From a checkpoint of a small transformer trained on Wikipedia.
Size: 8 layers, width 576, 9 heads of 64 (3 for keys and values), MLP 2304 quick GELU, vocabulary 16384, 37.8M parameters.
Training: 853M tokens, 6508 steps.
Each number is 128 + 24 x the weight over the matrix's rms, rounded and kept within 0 to 255. Layers, rows and columns count from 0. Numbers have three digits each.

# layer 5 MLP down, 576x2304, rms 0.141, rows 255-293, columns 2088-2159
119142147158169126153064117154151139120169129120170119093158103143129120096106143114083136162164152088137141118148142140121108094148110162125182122116123108114104103127101142136109117135150106119121139127173112160129
116140139125101130136165131114105118116128130156143117156122118111145120118087156148072102124097098122158128144131133154130164124111099103132108116113107123128128140145116132140123124129109113121131138142161141164125
114149177117123156157158127139096112122123156114103092125108118121126120156107156169154106115109112095097122121149133120074112117167116101139120137094158119116143125180100109145131140148094117099132102118155161167091
162131104147145084169158107161107151120111157138117140131130104107168122115096153144103134125066105127122168146114155131135102099122102117128143102127130130129129130147137149138113118125135138135137134110140106138165
154155108142127128134138153120133149138117126108148108136137120089157130147158124123126127163122108122114144147123159102139148152107163135164111141112135105141143125109152145129127141142096120131126125126154114128150
128151104133154073128112111124166124126116139102130099142108136088116157140114130106114137121154160146120129149121101100090144119146132138104162135106104122142102137112105098142091185144125135144117143107123115126117
139134130158161110125148136129101122118126173154147117147133138119127165124111125131128135138149111119100145117128127135113127101125135086129103165094145098109133170142112101091096157156123123136136128123124122144122
141143154113120122156150131143137124138113131138120133137119128168145104135131107127175152105124153116126109086102132138101133103143150133132175128094146128096157125096138115132123132126124087140104122127118108154183
154126102144125133116118119128176123166117165125165164138144149106091147112147124136154152156123134112121133135115123157139140148148143111151146114171174124136135117104175130155118129108159116111145141120137143142147
121160122138112090148116111153108149159075158153107105116149131143151108116110119161125147137146148102131152127160154082137113174134120140111135088122131120099123129132141128159154132134088141161138104146124153117112
095115092123181130177128130115086123164107186162108153145146147165128152108154120159131170143115118135189159140130138125119120108115194134136114111109160113113097159134147153174165121144110131145127090153117131122132
124120133139129170108161123130145141154090147164143132143114136184112138098130107114117096131111121130084098104136153120106128106120089129109127168095151135188155147122106141124128109173155132135113123091116105130134
087077088121130120116084173106142174136121122128144157150151084078107138085170120144143109173170119165098094104139126115143111135148147107114142092111141133134113151138106121122144132090144125115120147153201144090115
144138120094108155143128138122136155149132102104094160145143102164125119139131136095094134127134151105089117112129134140142093145131117133104134134086136130139176083156097134138147103108143135137135160070155145108145
130149116127132129149122123106187166127128151105108103141131116083104103155115106141084139129095161144130130115153143122120141102110136175141135137100168158152126156106166095097143188150124096145140114115132112131144
116153119154104136127181112135124145129090128140144148136124153125129114129113117150109150093106151108124104139186105126113069166109125126106122141145084164120134136164117113153150109113089157087127113128123134135102
123119160153107108177117116162140188129143160107130138119107136139124109104107083104113125187155120111130131118126136099136134111124136132135126079111107099128157135060121128166108147118110119149109144121135155141126
141162132138116147150129137122150074106118136083161119119115160084159159133123118158209139163146132138160130152124131124111156157137155096126120114111122110168108124096095120112123131127107108135133138099180150141123
150131139132151159138117167128116160158158100166143101158110144080116052103113123108156100153136129098140118122125080128161140140107161139141113172121123176128108207131135118132120130138100113147119137116088146133113
116103147159152106122122118144137128140116134148118128154145156101158099102129135134140123154097159135117132132098094140126136146145124166145089115151102117105144136099114141151123102129136139158116107127169128137065
092148166096135165124159115121119150112113132091097121138131127150103147128122140154103091120186119143126134127096100163136150165146091109134128101100161146136133106128151107145100128142097161136111138137150136120111
133136090149142105153115163086080163100107137133125111153145156155114107129129137132132179136114145111120081115190126113175133137130140146150117120104104137108132046127112149130117092163142136090108128110142138122155
143139126183083118126125131133134112109119118152091106153106120117153115144134133129132161162139114138133158122099136161118116092128132116149102122166135176113128145149176120130153104121145110126166148125119143107163
134094148143141125096147134134146145118126118141114136112133130109177097060133117162148173139147150125109108148148081142172100162124148111141101125165157115139144098167125112139111101115130150144138136162157136109114
095088156141142100091093120139085144171113129107119145171115113154132151114189157129103115151142135118110159141131145123115111155147164155145114123129144102106103123100149124140152104121146131097081152155113086128134
148140085157146146152127161153151127094135123167149089133118137138124115168110104114141071089146147169079137112116124119134081111104129136179132091095098112131135166119159128143173121115117127129163097118165089143152
156139137117146128125139129141145121113132139133129127150148111154134105141124120098138167145155128152108134118169101102131156126133063145074128143090128162132161090124107129146137142083172152149149141136117108132123
176141123113095146126135092106139112071068171101159099099124136142141152112094127132158095112116155130120098135109100127142121108125081091119102170128112184104125116133110096121105146073116121167123142130136139131128
122103155110119178099170148163128123111155092135155147104136178133079104134160168105061129127144130104132125141099163139107125117103126184116096140156125154130151161115094116115150120148147153159130110116141121150133
141156118171110152069154140121115137144134122104131111125132143152111158138124101131129151125141169101142105130149155112146122110123144175141133137140107112119136122084113122137108107135126118126128127132085132114194
166154128132142169139124124125143124147135164158111104108147144135090114078122152147104119129145127145141128139129124152111140095163129153136088133106098094116116087103157096113146097101133129120132127090123136126150
124103101143120074157104130160116115161106115118106124152185102144096141127140106118089127138131120132145119148111110087146121186152105135132169093104112148120097162134136124152102120093089107157158152127140115107099
156159164183145147138126141082119082119181091183105124094122158132115128110145098128134145125156120121130175141135159135119126085133114114052105116178171120139144149103132123107148131102154182112115092116125133121135
133075161185099130139097129095111148149125104123124099138114118110151116082115164118169144106135141130112153146124118138133121133168156114154160097125134145133102118128129123108140121118122120163164129114141091141139
108131117100107127129113085141116097164112156025116165166142100161151119137116091161139125107155096099091130105120116116115103097144110130153163113115122133136116139136107116169122126134122150142109210110136160138104
141145161127071158141085110114094140100141113118123160117139104110158130118138135144109145099113110119085097113126165121131119124119105172130121132136093143140098113128071143170161136141133162110129104117152095135101
119073132158173109124127099131135182070110149130128099110148155150130121120111146184134124140138120102110122114126100157117137191150133130141112139097163136084135081128120128132109172099109123119136092108095129111113
139101125160157188141101107136147101157170143078162107107173113172119129122152090164090120147175165129115137141106134136177109165116124100188103108115158075124179104115133102129134119140101149116128147131122100121104
125146165133112137109139117165136099136120145123121112149142133122112103104142104115095110123136137149103120136114145139138100169102144148149128072123158131138139163130101115146123130153115103113140119169115129154114